Weights of a small transformer language model.
Size: 14 layers, 4 heads of 32.
Each number is 200 + 20 x the weight over its row's rms, rounded and kept within 0 to 999. Layers, rows and columns count from 0. The size before them is the row's rms in percent of the matrix's.

# layer 11 attention key, 128x128, rms 0.114, rows 55-109, columns 0-127
101,215,188,225,180,217,219,204,149,214,200,170,213,173,209,228,191,219,190,203,209,226,212,202,208,219,210,225,180,220,192,247,224,169,239,196,214,201,201,222,193,181,209,210,156,209,198,189,210,197,208,222,212,192,228,201,180,149,190,210,187,220,202,204,192,216,231,216,194,197,161,193,166,203,188,190,214,208,198,201,184,203,204,176,164,181,168,180,201,196,235,209,195,243,186,165,219,218,182,190,198,217,210,180,177,231,195,194,193,190,183,171,222,216,185,228,187,216,187,216,208,226,154,182,225,194,218,232,189
092,167,210,164,189,190,188,174,190,161,187,191,222,187,194,207,193,235,194,166,219,216,184,181,210,217,224,222,197,192,209,151,186,196,174,191,228,207,138,194,162,215,199,245,183,191,197,182,202,224,228,215,223,203,217,219,185,169,196,197,209,193,227,210,219,218,163,210,204,196,205,173,215,236,167,206,198,200,232,194,215,223,170,204,205,222,203,241,194,221,176,178,228,206,193,186,210,203,210,225,222,181,224,179,218,194,197,181,195,153,201,198,230,218,207,218,198,185,219,220,193,193,208,202,190,199,178,197,218
099,204,212,221,197,196,206,209,178,209,170,216,190,168,192,173,203,232,213,227,185,203,221,220,184,195,177,198,193,236,220,214,219,187,192,185,202,182,180,218,194,205,229,181,216,203,188,183,189,167,189,206,189,211,157,162,194,202,209,221,189,219,224,203,199,139,172,230,192,208,227,197,177,188,204,211,204,193,205,187,190,232,153,217,240,176,186,183,227,219,196,205,180,180,208,240,189,182,195,183,196,209,225,215,201,189,167,227,199,222,178,175,196,181,221,217,200,206,191,209,171,208,200,231,178,201,211,250,243
111,200,211,180,161,202,201,194,235,194,177,194,193,201,198,207,176,198,182,217,203,201,241,215,208,181,219,212,190,208,196,214,192,231,180,175,202,205,187,181,184,162,202,180,207,235,223,203,176,215,206,205,191,217,216,229,197,186,228,241,213,177,191,229,233,198,233,188,183,211,221,189,183,187,228,264,169,173,234,219,188,214,186,207,219,235,217,200,193,202,155,191,206,196,170,222,222,193,185,208,180,202,198,209,188,196,184,174,197,199,201,145,212,180,194,191,233,185,211,210,194,176,207,207,208,178,175,183,242
096,191,210,203,201,187,173,226,188,194,209,176,198,238,192,202,232,219,170,176,172,202,225,185,182,193,181,189,167,237,237,181,229,166,192,184,216,190,215,186,176,176,187,210,144,178,182,191,183,207,191,202,168,204,212,197,191,191,196,197,218,207,225,195,191,204,233,156,181,208,187,219,254,194,219,191,219,192,183,177,203,221,190,209,213,198,199,194,166,199,234,175,170,159,190,223,204,214,220,215,201,216,239,195,198,183,186,224,186,242,235,223,206,196,188,211,210,181,193,204,198,207,229,208,187,230,199,201,192
098,184,199,182,222,187,167,216,171,217,245,195,189,186,210,164,191,220,163,214,175,208,196,217,201,187,217,217,228,233,218,197,184,195,189,201,178,226,183,211,184,223,193,207,225,164,209,211,188,176,176,221,170,207,185,228,184,211,176,218,162,160,218,195,224,164,227,152,193,187,233,218,169,207,181,190,222,204,216,218,198,185,204,235,185,185,222,199,216,191,217,234,192,218,225,187,219,193,187,206,225,201,187,180,192,202,168,194,201,194,180,193,191,218,208,181,215,224,224,206,208,210,232,222,211,182,201,189,154
106,196,184,200,194,195,199,224,211,246,189,220,195,210,229,196,210,200,199,181,195,195,214,171,196,184,217,183,178,199,216,198,194,222,206,231,184,161,227,232,188,210,245,194,189,214,172,207,221,190,162,218,157,186,196,200,206,192,210,158,174,182,201,204,172,240,200,240,217,221,230,202,206,222,203,231,225,194,206,203,208,208,181,195,223,189,176,208,194,204,204,217,223,225,215,184,226,187,203,205,166,209,195,198,211,218,191,223,174,185,222,177,232,189,196,213,189,187,237,165,190,200,152,185,215,180,158,167,178
102,194,179,199,160,216,192,185,190,201,175,197,197,180,202,185,176,172,203,188,229,213,217,227,199,184,147,212,184,216,199,196,189,227,210,201,182,207,192,182,207,207,192,183,240,205,196,219,169,213,204,202,204,174,210,164,208,170,203,190,188,212,259,211,210,209,231,228,194,207,202,195,231,232,223,216,172,192,236,201,181,226,186,203,179,204,221,240,164,224,208,220,188,233,205,187,187,206,202,209,194,226,187,185,152,180,166,195,197,202,187,213,186,173,205,236,153,223,204,200,192,203,211,187,218,207,228,173,217
109,199,205,193,176,166,205,205,204,213,203,198,180,220,213,215,203,166,201,182,199,179,236,172,198,236,199,186,254,232,191,200,179,207,212,183,200,180,202,226,211,194,165,162,249,175,206,207,213,198,214,230,176,185,215,231,195,198,171,184,226,180,200,173,179,208,190,216,212,198,192,207,199,225,200,191,203,235,195,150,184,195,194,205,217,213,218,196,209,161,188,167,189,249,206,200,206,170,230,222,196,191,192,203,198,181,192,231,213,204,194,172,213,224,202,232,200,233,182,208,170,172,187,204,226,216,203,235,211
091,207,170,177,192,205,189,196,222,202,248,234,222,171,223,223,176,187,199,188,214,220,163,179,210,197,186,173,172,195,190,204,223,242,205,217,186,172,186,234,221,201,219,189,204,157,203,181,268,199,184,201,205,218,197,224,197,194,200,210,159,180,163,201,175,200,200,190,192,218,210,186,180,162,186,209,176,201,215,201,194,201,231,201,203,212,183,199,212,188,226,210,193,222,200,190,183,176,214,186,232,211,205,221,208,217,215,236,253,214,239,188,207,193,200,194,184,228,203,193,209,203,205,225,208,181,215,171,191
086,221,226,217,207,190,207,173,205,207,231,186,140,193,191,210,189,213,228,225,197,222,183,191,219,203,189,180,198,187,238,201,210,191,222,166,208,210,246,199,230,233,155,205,188,211,154,222,239,223,215,213,192,200,188,227,210,210,163,195,179,222,183,193,218,204,172,226,197,159,210,196,188,219,200,211,187,179,149,226,205,183,217,192,186,220,189,174,204,158,191,221,209,188,193,214,193,214,215,194,200,177,200,217,150,220,196,209,224,213,211,207,177,196,214,181,215,206,200,204,209,183,195,214,176,208,190,207,176
089,175,155,195,195,170,163,194,164,199,177,214,212,166,238,197,206,225,212,199,193,211,214,206,231,167,151,207,200,180,232,218,201,183,233,195,202,195,213,213,200,180,177,237,201,211,177,202,203,222,229,193,225,177,188,200,205,179,199,169,182,211,222,203,220,174,179,229,199,207,219,202,189,193,203,197,203,205,241,197,183,186,192,229,198,186,200,208,209,236,207,200,221,211,204,168,186,183,253,192,199,221,234,195,174,224,198,207,199,195,215,213,200,174,219,212,220,202,218,165,176,180,217,179,228,178,244,183,207
103,174,196,212,190,195,185,193,219,186,175,202,192,222,212,200,191,211,160,187,179,166,227,191,186,214,225,181,218,166,190,200,220,223,188,196,215,200,201,199,211,188,221,217,219,221,224,208,156,189,222,215,212,205,213,207,232,197,225,186,178,231,241,151,195,224,172,220,211,207,193,216,228,223,187,203,160,219,191,179,200,193,192,205,201,212,215,210,190,221,172,171,190,209,148,231,189,150,213,218,192,189,215,186,214,223,194,178,208,153,208,194,199,175,212,207,161,202,208,215,190,209,215,203,188,213,211,202,253
098,166,180,185,234,209,213,223,192,163,217,173,205,207,175,199,224,212,194,207,174,207,161,203,178,193,193,193,173,178,225,208,195,190,235,202,181,174,191,208,229,211,196,188,195,222,212,160,163,184,222,179,191,198,173,199,208,229,207,206,205,188,218,214,191,230,207,139,213,194,184,202,212,251,196,175,211,205,198,171,206,211,239,181,192,181,164,220,209,206,181,239,188,222,190,179,192,218,224,179,204,182,208,229,227,222,199,205,194,195,208,216,194,191,208,202,199,183,215,162,216,215,236,214,185,189,204,238,174
089,178,197,173,213,196,185,189,190,187,224,186,222,220,233,221,185,185,210,198,188,208,197,207,231,219,198,212,215,176,172,207,172,148,207,186,184,214,199,186,179,170,189,215,162,212,202,215,191,190,171,219,204,212,181,164,224,208,180,186,190,192,222,207,194,213,182,212,179,208,210,169,202,203,220,205,217,216,219,169,207,191,196,168,234,221,199,162,199,172,204,204,189,194,221,208,220,190,236,232,195,188,240,231,208,226,219,233,216,248,197,200,215,195,171,196,218,222,150,183,188,204,213,208,166,197,231,164,193
094,179,190,217,223,212,193,168,230,180,210,201,200,174,211,225,186,203,166,180,197,203,191,236,200,230,176,170,242,238,201,194,200,172,177,209,184,220,217,169,213,194,189,204,226,189,201,166,211,189,161,232,227,168,181,207,214,222,210,197,203,199,213,191,215,207,203,197,209,189,193,192,157,200,184,192,208,173,223,186,160,223,199,219,200,173,224,226,204,186,208,164,211,195,174,181,179,229,242,174,187,235,208,192,210,184,235,163,193,185,195,212,215,217,213,204,218,204,183,211,210,200,185,205,188,194,173,160,230
095,193,188,217,213,190,204,206,217,198,212,188,197,218,205,200,220,194,194,188,186,174,197,219,190,232,188,199,174,209,179,197,195,191,222,188,242,207,205,188,219,207,150,207,214,173,199,205,171,185,200,173,209,216,191,196,206,203,188,220,205,180,159,175,196,171,224,187,182,165,226,232,227,202,197,175,199,196,170,163,227,222,293,214,187,191,236,202,202,192,190,188,222,184,211,213,187,191,202,212,219,220,154,220,216,232,214,186,211,214,195,203,216,207,196,180,244,194,178,210,182,188,211,175,219,200,184,216,182
095,201,220,196,197,218,163,221,221,206,225,190,193,240,177,212,199,204,180,234,213,241,197,230,194,208,190,232,194,214,198,216,170,204,185,172,203,194,147,190,164,199,169,199,204,193,196,189,230,176,200,200,183,176,180,217,204,200,191,210,211,191,223,205,182,244,199,212,213,204,222,211,212,190,174,194,196,216,187,210,179,165,198,188,226,191,237,210,189,223,174,208,201,215,202,227,210,181,204,199,204,188,175,220,227,212,181,218,229,197,244,228,190,230,199,174,182,177,181,158,188,194,150,182,206,160,204,189,222
093,216,170,168,187,173,182,193,215,211,187,237,212,213,207,227,198,185,201,218,182,213,185,172,227,202,200,187,201,211,187,204,207,221,200,206,183,217,172,228,208,208,188,173,250,188,184,254,193,202,181,145,198,191,204,207,217,197,188,215,200,189,212,172,236,209,174,210,190,197,166,185,206,207,214,193,198,203,227,186,221,197,181,231,183,199,197,227,175,178,180,180,233,226,201,229,177,193,180,191,146,172,211,192,239,212,190,212,208,223,199,193,184,194,225,207,213,243,198,216,189,189,155,185,216,195,207,229,205
093,224,215,216,210,197,194,194,215,204,196,193,191,190,176,208,186,167,209,168,211,201,223,210,199,220,196,202,213,194,206,230,192,231,183,211,202,218,204,159,197,197,201,190,190,174,197,180,228,172,144,170,223,208,213,214,202,164,185,177,191,189,163,157,222,212,181,229,202,203,190,194,179,196,203,199,253,196,189,172,201,219,201,166,193,221,218,191,225,176,241,221,231,210,221,242,191,205,174,213,205,198,181,228,227,172,212,176,171,197,162,210,189,191,217,186,205,175,234,202,197,197,215,204,198,194,214,230,162
091,204,183,226,172,195,209,159,239,223,176,201,189,253,203,199,222,222,174,195,154,180,202,182,233,203,174,190,187,199,215,203,192,205,182,230,176,196,226,212,176,194,192,190,199,215,187,179,169,190,180,211,157,216,160,185,211,207,207,170,212,202,213,218,177,192,174,190,225,220,197,212,227,211,219,236,206,212,206,190,198,196,210,198,210,201,185,187,168,193,173,226,230,191,208,224,190,226,189,204,198,218,173,210,218,220,233,206,204,195,224,173,160,206,178,242,177,170,213,204,194,199,172,195,187,194,204,231,229
089,221,197,206,224,203,235,197,223,227,195,192,234,228,204,209,209,245,206,197,229,185,172,185,229,194,206,194,187,217,197,182,176,202,157,257,210,171,180,234,206,211,208,207,191,200,181,206,222,192,216,213,212,165,209,205,217,160,196,183,182,200,181,195,200,194,183,203,210,172,203,180,203,204,240,170,188,168,212,175,176,208,201,189,223,206,184,212,191,192,195,194,237,200,225,228,282,189,174,207,191,205,201,197,202,206,162,197,184,195,189,175,166,209,208,190,194,190,182,228,215,223,192,201,198,208,180,185,203
093,202,218,170,148,191,201,190,255,219,200,197,230,192,223,204,202,174,231,160,161,215,218,215,208,199,205,138,171,179,182,190,187,207,170,199,193,212,218,208,199,201,187,189,250,203,197,184,169,202,240,209,221,208,198,197,198,196,220,168,251,231,202,219,204,234,193,221,226,199,189,204,223,194,213,208,191,184,224,214,208,190,219,197,195,194,170,200,213,197,178,196,220,217,184,217,218,174,202,209,207,194,216,200,202,195,195,197,213,207,197,166,212,179,183,215,218,232,153,208,215,219,183,207,201,173,214,191,222
101,191,194,221,234,173,203,218,217,211,207,187,175,203,209,178,222,170,214,225,210,160,187,209,229,180,179,199,197,219,199,193,161,236,186,174,175,170,228,234,243,181,181,197,203,217,205,222,214,201,178,191,201,191,178,173,211,221,205,202,206,167,199,177,219,216,176,187,191,209,184,197,201,205,198,216,204,215,192,218,204,173,194,226,167,154,202,191,205,205,221,177,196,182,266,166,221,203,189,206,213,184,204,208,214,194,214,214,208,193,192,219,221,200,210,197,166,223,213,162,221,205,215,204,167,217,168,235,172
086,187,193,236,231,200,214,172,176,193,199,201,207,198,217,225,212,224,214,197,203,211,172,227,162,186,238,180,176,200,210,237,212,202,207,205,195,186,205,172,201,202,187,204,196,175,198,189,192,211,224,243,176,185,237,188,210,226,200,191,242,195,191,164,207,161,237,212,168,201,224,150,186,225,201,197,194,220,205,216,164,192,192,177,191,178,208,172,191,197,235,222,202,175,204,210,205,168,211,238,228,193,176,191,186,212,171,222,207,198,194,205,208,212,207,174,189,235,191,220,187,182,196,163,178,186,229,206,197
093,176,175,218,194,214,199,170,203,213,188,178,210,223,161,178,203,222,211,212,185,176,188,208,205,213,225,181,191,209,241,229,193,226,190,192,183,231,171,212,209,195,215,204,248,188,224,215,202,193,181,203,187,201,182,240,221,210,170,164,213,206,189,205,182,224,197,218,184,220,202,168,184,214,215,180,222,145,203,182,194,201,185,212,195,200,165,175,191,215,185,188,207,191,166,228,249,173,222,218,229,202,178,214,215,202,218,167,170,177,202,183,216,190,184,204,220,193,208,168,167,206,227,212,204,186,198,183,227
091,177,208,192,233,160,193,215,178,242,179,239,161,203,207,201,192,213,193,221,184,203,187,223,186,191,232,182,165,214,203,199,242,183,206,196,174,214,193,209,223,222,221,202,205,196,232,171,223,210,186,225,198,187,163,177,192,203,177,180,170,223,190,185,185,205,225,149,202,193,194,205,202,175,189,206,242,211,215,174,196,231,191,214,174,182,183,223,180,214,195,201,224,212,243,195,212,194,179,216,196,146,176,213,196,186,186,230,187,223,222,199,215,205,183,223,198,194,214,200,199,184,210,223,213,198,188,178,229
098,187,208,199,205,205,229,200,186,190,214,197,187,179,204,189,219,175,233,212,190,243,168,192,181,199,215,222,169,233,196,178,190,224,173,184,167,191,237,171,189,216,187,172,188,200,182,191,234,182,195,197,187,228,185,190,190,187,215,230,191,238,164,210,242,190,175,203,181,213,187,197,193,177,204,193,200,211,191,175,233,205,193,199,207,192,217,183,230,175,217,226,223,229,167,200,215,195,201,152,229,175,175,239,212,223,159,181,226,246,201,208,200,218,215,200,215,213,234,200,207,197,202,183,188,212,204,193,194
094,216,196,196,195,181,221,210,188,190,214,214,169,173,213,192,222,164,213,182,196,185,151,212,198,220,209,202,220,189,224,216,189,187,195,228,183,207,187,196,213,185,168,198,184,237,208,164,215,198,210,211,180,195,218,182,217,192,179,206,193,184,190,216,191,212,189,215,187,193,209,215,209,151,208,179,193,226,189,215,218,186,231,190,269,161,222,170,225,191,177,213,209,190,224,227,192,187,239,180,168,206,195,178,204,183,206,170,196,237,196,197,211,232,246,203,180,192,181,201,216,223,189,196,216,192,165,216,169
093,196,228,210,202,207,241,174,203,213,182,193,192,208,222,183,219,177,236,182,176,184,189,194,199,229,180,196,168,172,195,201,200,181,208,207,190,194,199,230,205,249,221,228,184,177,194,184,219,196,209,216,215,177,159,212,202,193,216,190,190,246,221,179,195,227,193,206,201,174,237,170,188,192,224,188,180,193,179,201,154,228,192,186,196,172,191,215,211,200,164,204,209,151,189,210,172,203,190,181,191,196,223,191,219,246,214,204,215,185,213,180,219,189,225,180,203,201,202,186,188,202,199,193,222,201,224,261,220
090,209,190,212,207,198,181,219,189,226,171,209,206,175,226,231,215,181,199,230,206,200,169,241,190,189,180,212,244,198,186,221,209,191,177,196,207,185,243,185,196,206,199,204,221,208,229,224,203,166,171,208,194,185,207,202,194,192,246,192,206,197,223,215,193,218,192,213,197,137,209,194,231,181,195,229,178,227,174,194,172,210,188,201,200,200,182,205,187,195,225,221,204,199,195,192,204,176,183,180,205,217,199,201,178,221,224,157,188,189,224,165,192,153,188,227,211,200,207,225,228,165,214,192,186,181,228,182,158
095,170,209,169,217,224,211,185,181,192,202,199,194,200,194,220,245,199,206,190,186,230,176,187,194,200,186,249,203,198,235,203,202,173,179,201,217,212,187,193,190,221,170,195,223,193,215,197,194,223,231,203,210,217,174,235,205,212,198,190,203,172,185,195,230,191,227,169,172,182,193,218,160,206,191,207,197,180,168,181,231,203,196,209,212,221,190,189,201,193,257,171,175,173,184,218,197,203,171,199,185,197,258,183,194,212,205,208,176,198,185,232,174,234,230,230,171,192,180,182,185,175,201,207,189,198,219,213,226
092,206,193,233,209,193,177,195,181,183,199,176,170,200,185,190,192,179,206,198,207,214,176,217,227,200,216,213,268,194,194,188,208,199,241,185,198,198,230,228,169,222,151,196,229,185,200,205,192,210,211,230,195,242,165,196,214,254,188,220,202,222,191,195,183,182,204,194,184,210,189,200,224,205,195,193,217,214,195,152,170,182,196,219,227,220,183,213,219,203,195,183,155,204,228,207,184,172,192,193,181,220,190,181,203,197,215,221,185,229,203,212,177,218,210,168,215,194,172,173,175,212,226,205,210,222,188,222,202
093,201,220,200,207,176,170,195,189,168,187,210,199,211,175,202,223,210,183,203,209,214,187,209,185,225,220,221,172,185,199,194,180,198,180,192,175,207,184,202,189,192,229,193,183,192,196,210,200,227,227,213,171,243,197,205,205,202,166,191,186,203,191,235,224,215,175,259,177,217,211,189,249,204,182,190,182,172,245,193,183,218,247,201,198,167,202,214,185,190,191,189,184,163,211,171,185,227,178,177,203,209,203,222,219,204,221,222,242,197,180,186,219,206,210,198,214,226,226,224,146,219,197,212,230,196,211,195,193
098,183,223,181,214,199,188,220,206,246,218,205,208,210,197,177,228,168,201,238,186,150,197,193,177,180,199,189,211,241,212,170,206,234,210,226,193,188,205,200,203,237,225,180,185,200,183,230,206,182,183,203,166,187,170,219,204,170,208,218,214,183,189,190,173,198,201,203,208,196,232,192,175,189,183,175,196,209,208,178,203,175,185,194,248,229,185,207,204,157,202,206,180,163,224,197,198,219,214,232,191,210,208,223,167,204,194,196,246,195,188,199,183,176,185,184,246,203,216,211,202,207,193,230,183,195,194,199,232
092,226,229,219,184,195,199,185,193,179,202,196,207,158,184,203,178,226,215,177,185,203,168,226,197,200,199,206,176,167,201,188,209,207,199,185,237,200,204,235,185,201,186,214,144,200,199,224,203,203,193,208,174,199,213,177,235,180,212,215,219,160,218,247,193,196,196,195,193,193,191,213,202,181,205,189,238,195,180,223,199,203,194,202,207,223,176,234,206,237,196,213,189,191,205,198,200,172,174,229,137,210,186,208,205,190,200,228,208,213,245,199,215,212,208,216,182,218,181,192,199,221,201,214,211,230,184,179,259
099,182,214,214,195,186,247,167,218,167,163,180,183,250,228,205,189,199,194,192,185,223,241,230,246,181,176,210,204,234,220,200,208,211,228,167,217,227,193,199,199,200,222,177,204,196,194,192,213,211,204,211,187,165,228,188,181,198,167,218,187,204,222,208,159,206,234,229,198,206,187,204,218,205,204,223,180,193,177,166,211,205,188,223,181,181,180,223,184,197,195,154,186,189,188,202,219,190,222,168,189,183,233,195,207,198,200,211,242,195,175,202,189,197,181,230,183,184,167,183,187,191,203,207,217,202,208,191,204
094,172,232,202,237,207,170,205,164,215,270,192,225,201,161,174,211,215,208,236,173,179,186,185,217,191,202,212,227,201,173,158,227,187,186,207,210,179,213,199,177,173,194,188,188,202,199,202,213,203,192,202,205,180,198,227,173,208,190,171,181,205,199,216,222,203,180,224,246,184,221,212,200,205,191,202,211,209,164,214,208,213,207,219,176,166,172,159,218,185,170,236,192,195,188,192,198,191,216,183,175,212,216,208,233,202,199,188,233,196,189,231,181,219,192,202,194,200,216,238,204,201,193,190,201,235,186,187,187
092,178,240,195,259,224,183,199,202,178,192,203,196,212,170,195,177,173,209,221,209,221,173,202,197,221,186,190,176,166,230,212,187,182,199,227,176,215,162,186,205,201,145,211,189,181,205,216,204,191,226,178,226,210,228,213,214,241,217,198,217,219,208,201,189,190,225,206,213,206,175,209,194,194,231,209,193,200,186,227,200,181,224,234,185,197,222,189,212,180,183,187,175,225,197,209,221,220,187,178,196,173,210,191,211,202,237,194,198,176,197,156,168,213,235,210,215,178,221,188,169,204,203,234,215,207,182,174,189
089,197,182,206,203,189,199,209,179,201,189,217,210,197,220,199,223,223,200,190,195,195,228,209,194,221,202,195,209,235,197,252,225,185,177,167,170,194,201,226,159,180,198,201,213,235,183,206,229,205,193,214,165,205,188,214,188,174,245,202,181,181,169,218,191,185,221,227,202,219,194,208,168,210,227,217,174,171,236,194,216,203,203,215,223,176,204,204,186,202,191,161,200,183,225,163,232,211,221,203,192,148,175,207,212,213,194,228,202,194,191,198,186,168,191,191,250,199,189,206,177,183,185,228,178,167,206,225,187
087,208,200,208,191,197,203,219,216,190,191,158,222,231,193,205,179,188,216,198,173,216,220,207,176,202,224,227,202,194,161,199,216,197,190,236,221,218,170,217,216,210,244,217,222,201,236,203,214,193,199,201,206,205,215,231,202,225,213,225,173,190,195,206,164,235,169,217,213,179,177,183,179,191,217,237,192,174,181,169,187,170,188,181,203,176,219,231,214,218,197,205,224,213,201,186,170,218,203,221,185,169,184,187,168,210,190,205,214,260,230,189,181,196,192,212,230,234,224,188,194,196,164,202,197,195,196,174,193
083,162,177,175,188,231,202,202,184,194,146,184,217,221,188,224,249,175,203,205,249,190,177,233,200,198,215,173,194,219,163,184,197,213,224,185,197,191,216,189,173,212,208,200,190,218,201,212,224,207,196,192,203,198,206,213,194,197,210,162,203,198,199,224,218,193,185,240,191,193,213,145,206,202,217,170,247,222,222,206,223,201,166,186,180,218,215,200,216,199,179,216,212,197,219,186,206,230,172,194,196,154,202,203,214,210,201,204,182,206,197,203,181,175,231,207,228,193,189,215,183,188,166,181,180,226,220,190,177
096,192,226,190,228,184,234,200,240,207,238,185,213,190,150,181,213,177,211,205,217,191,171,193,175,168,204,220,213,185,212,211,213,222,229,187,192,210,187,216,214,198,172,154,178,199,212,189,223,181,188,159,227,222,208,191,190,180,194,184,206,194,185,195,179,182,220,180,229,190,179,226,197,210,180,170,175,216,198,191,199,178,213,188,204,207,214,186,230,245,212,224,224,232,197,231,210,178,208,216,198,178,201,168,188,193,200,239,218,184,193,188,220,210,222,207,247,168,203,188,216,218,200,209,192,204,184,213,160
105,223,200,174,221,206,213,224,194,182,214,189,184,204,202,194,230,185,241,209,192,217,180,207,212,193,215,212,173,197,221,210,157,181,194,208,203,216,226,201,233,209,176,218,209,224,209,188,235,177,214,194,192,195,236,189,244,204,149,219,186,200,197,196,207,199,167,238,171,204,199,205,188,188,191,196,218,161,192,187,220,197,227,234,170,193,201,186,212,180,234,208,221,183,194,209,195,205,177,211,210,206,162,192,187,184,200,214,265,198,174,207,184,184,184,211,201,206,248,175,210,221,199,179,200,198,164,188,168
088,204,177,193,256,199,174,218,194,181,187,191,193,189,175,221,212,204,210,175,168,214,181,209,232,204,191,168,172,208,203,182,218,211,180,190,190,230,205,196,211,177,175,184,265,192,195,152,198,232,207,234,204,202,228,222,178,213,201,171,206,192,207,202,163,195,181,186,175,197,173,197,175,197,202,193,240,183,185,184,195,241,218,203,169,226,226,173,190,200,191,184,193,190,200,198,195,208,182,218,215,223,176,198,206,205,218,197,210,183,208,236,204,201,206,187,194,206,161,248,181,202,207,199,222,204,213,229,169
089,207,242,192,197,201,241,206,202,200,194,223,213,213,193,175,188,226,207,193,197,177,248,205,189,153,203,202,177,199,196,196,198,169,220,169,227,182,224,180,221,182,223,202,189,182,183,206,178,222,188,169,191,200,185,217,221,213,195,200,210,195,193,207,183,200,195,158,213,182,210,196,176,207,215,185,212,162,245,189,189,198,209,200,167,180,196,228,230,219,196,189,176,170,168,191,184,224,200,221,233,214,159,210,168,208,155,202,179,218,229,224,219,222,212,225,194,183,193,211,191,210,229,205,178,234,212,175,212
090,179,238,164,253,205,227,199,171,222,212,190,178,156,226,182,195,172,194,215,234,205,212,198,191,224,220,183,183,202,204,218,198,215,167,205,170,189,177,198,187,239,188,179,184,198,193,182,251,203,224,180,209,223,219,207,228,195,201,204,175,204,196,207,211,210,186,192,225,190,193,180,221,157,206,217,179,203,171,171,220,210,194,198,174,176,215,211,210,207,233,214,195,186,214,192,223,193,193,195,194,211,193,206,158,225,186,200,191,226,214,202,178,224,212,179,176,190,169,185,205,247,159,194,224,201,211,205,190
092,220,147,219,194,208,214,176,181,190,154,197,161,198,223,207,234,211,179,202,221,172,219,201,184,193,173,195,204,196,204,233,237,224,216,185,200,194,201,223,199,204,165,203,196,215,214,210,193,179,232,200,194,209,184,176,212,210,222,199,209,179,209,184,186,172,193,243,195,227,220,226,207,231,224,215,171,193,213,235,191,214,170,232,161,216,170,170,186,219,171,218,185,185,194,191,222,185,225,204,202,188,195,198,201,210,200,178,220,171,185,174,197,199,175,223,194,206,183,216,218,220,198,172,215,169,229,166,210
091,203,200,207,193,175,215,200,160,214,215,188,206,187,197,181,205,219,184,215,191,212,214,206,215,250,203,218,222,232,201,218,223,209,173,208,190,167,177,186,172,182,190,201,185,183,264,213,185,220,216,161,176,211,205,214,166,203,184,182,191,195,246,208,199,214,196,206,182,200,244,198,186,240,238,207,220,238,197,197,193,203,150,207,182,200,187,192,211,187,157,204,193,171,184,226,169,170,191,209,190,182,211,166,212,212,182,220,202,212,219,201,218,196,181,215,151,192,204,209,213,204,192,183,196,201,179,209,209
093,214,205,151,202,186,205,203,219,156,196,188,189,210,220,206,215,170,231,180,190,177,229,229,189,193,178,200,175,221,192,184,199,201,206,190,211,214,217,176,184,231,194,182,202,197,221,193,195,196,210,187,186,210,185,203,194,230,171,224,213,212,212,213,214,200,200,182,175,211,213,185,235,192,179,198,164,184,182,172,185,211,203,236,232,211,171,222,158,234,192,189,188,162,180,212,185,224,187,230,211,220,218,205,219,204,225,237,233,172,194,197,191,240,202,174,182,217,172,252,208,204,228,177,188,184,211,181,184
096,211,167,185,157,201,218,193,202,225,209,198,181,188,196,220,194,190,217,204,208,191,195,200,216,231,180,188,204,209,228,205,236,204,212,185,214,207,206,233,188,204,196,148,186,224,177,195,215,202,215,227,174,149,210,221,196,216,185,177,189,209,164,202,190,200,186,205,170,230,250,201,228,205,221,190,172,219,190,215,196,231,199,182,214,197,200,203,181,185,239,221,201,217,218,225,171,193,166,180,154,209,200,196,191,203,183,209,187,176,210,234,238,186,174,192,211,244,187,180,199,226,197,194,240,188,188,212,190
090,187,201,222,205,175,219,175,199,191,229,199,211,226,184,239,185,216,211,189,215,199,164,169,218,196,226,201,164,202,208,225,192,218,212,220,164,168,191,192,243,199,216,206,207,220,205,232,230,179,187,181,201,194,176,199,165,187,204,147,180,166,220,198,213,227,221,195,193,214,218,192,194,182,222,221,210,178,182,198,180,212,206,211,206,220,216,198,218,238,208,177,213,213,159,161,196,232,199,199,196,232,176,206,233,216,173,219,198,195,190,200,201,194,203,178,181,188,195,195,190,245,186,211,207,204,208,197,144
087,216,202,190,229,176,186,209,219,227,150,205,185,228,198,188,205,166,230,204,183,190,168,202,191,196,216,198,193,171,165,191,197,217,180,239,255,222,242,216,207,220,185,201,162,206,209,176,215,218,212,185,199,168,167,255,205,212,179,215,180,212,227,210,191,216,172,255,201,213,184,180,197,189,205,197,203,182,190,176,213,197,217,196,202,200,207,188,229,196,187,179,172,221,193,210,180,199,222,207,204,193,210,193,248,229,213,170,191,193,217,159,195,215,208,216,211,218,195,181,197,202,187,198,198,212,186,188,183
095,188,217,201,199,193,190,183,216,169,213,214,201,209,176,219,175,197,215,234,187,238,173,227,214,179,191,221,216,225,216,201,209,183,174,199,185,225,232,198,189,219,186,177,195,224,207,204,188,176,196,178,192,198,172,197,218,209,257,211,188,217,184,207,183,197,206,188,142,192,186,212,177,208,170,183,180,188,205,216,247,214,182,203,214,173,214,224,198,213,169,186,235,202,201,175,213,186,192,208,210,181,235,219,223,204,176,147,202,216,179,194,186,243,196,170,215,164,202,179,196,210,221,222,219,196,219,202,222
088,203,202,225,207,206,184,164,227,231,175,224,188,201,197,216,187,198,205,214,234,229,201,219,204,206,181,188,173,230,194,211,214,195,199,192,152,208,209,189,209,174,180,216,193,217,173,207,235,180,230,191,179,190,205,181,179,242,175,188,212,223,211,164,170,177,200,189,189,134,183,188,216,194,179,202,195,209,201,161,210,212,202,211,201,174,185,192,223,187,226,200,200,185,192,211,233,179,227,204,205,192,180,207,202,209,220,211,181,217,190,189,208,166,244,232,188,217,183,217,184,212,243,191,244,226,206,216,193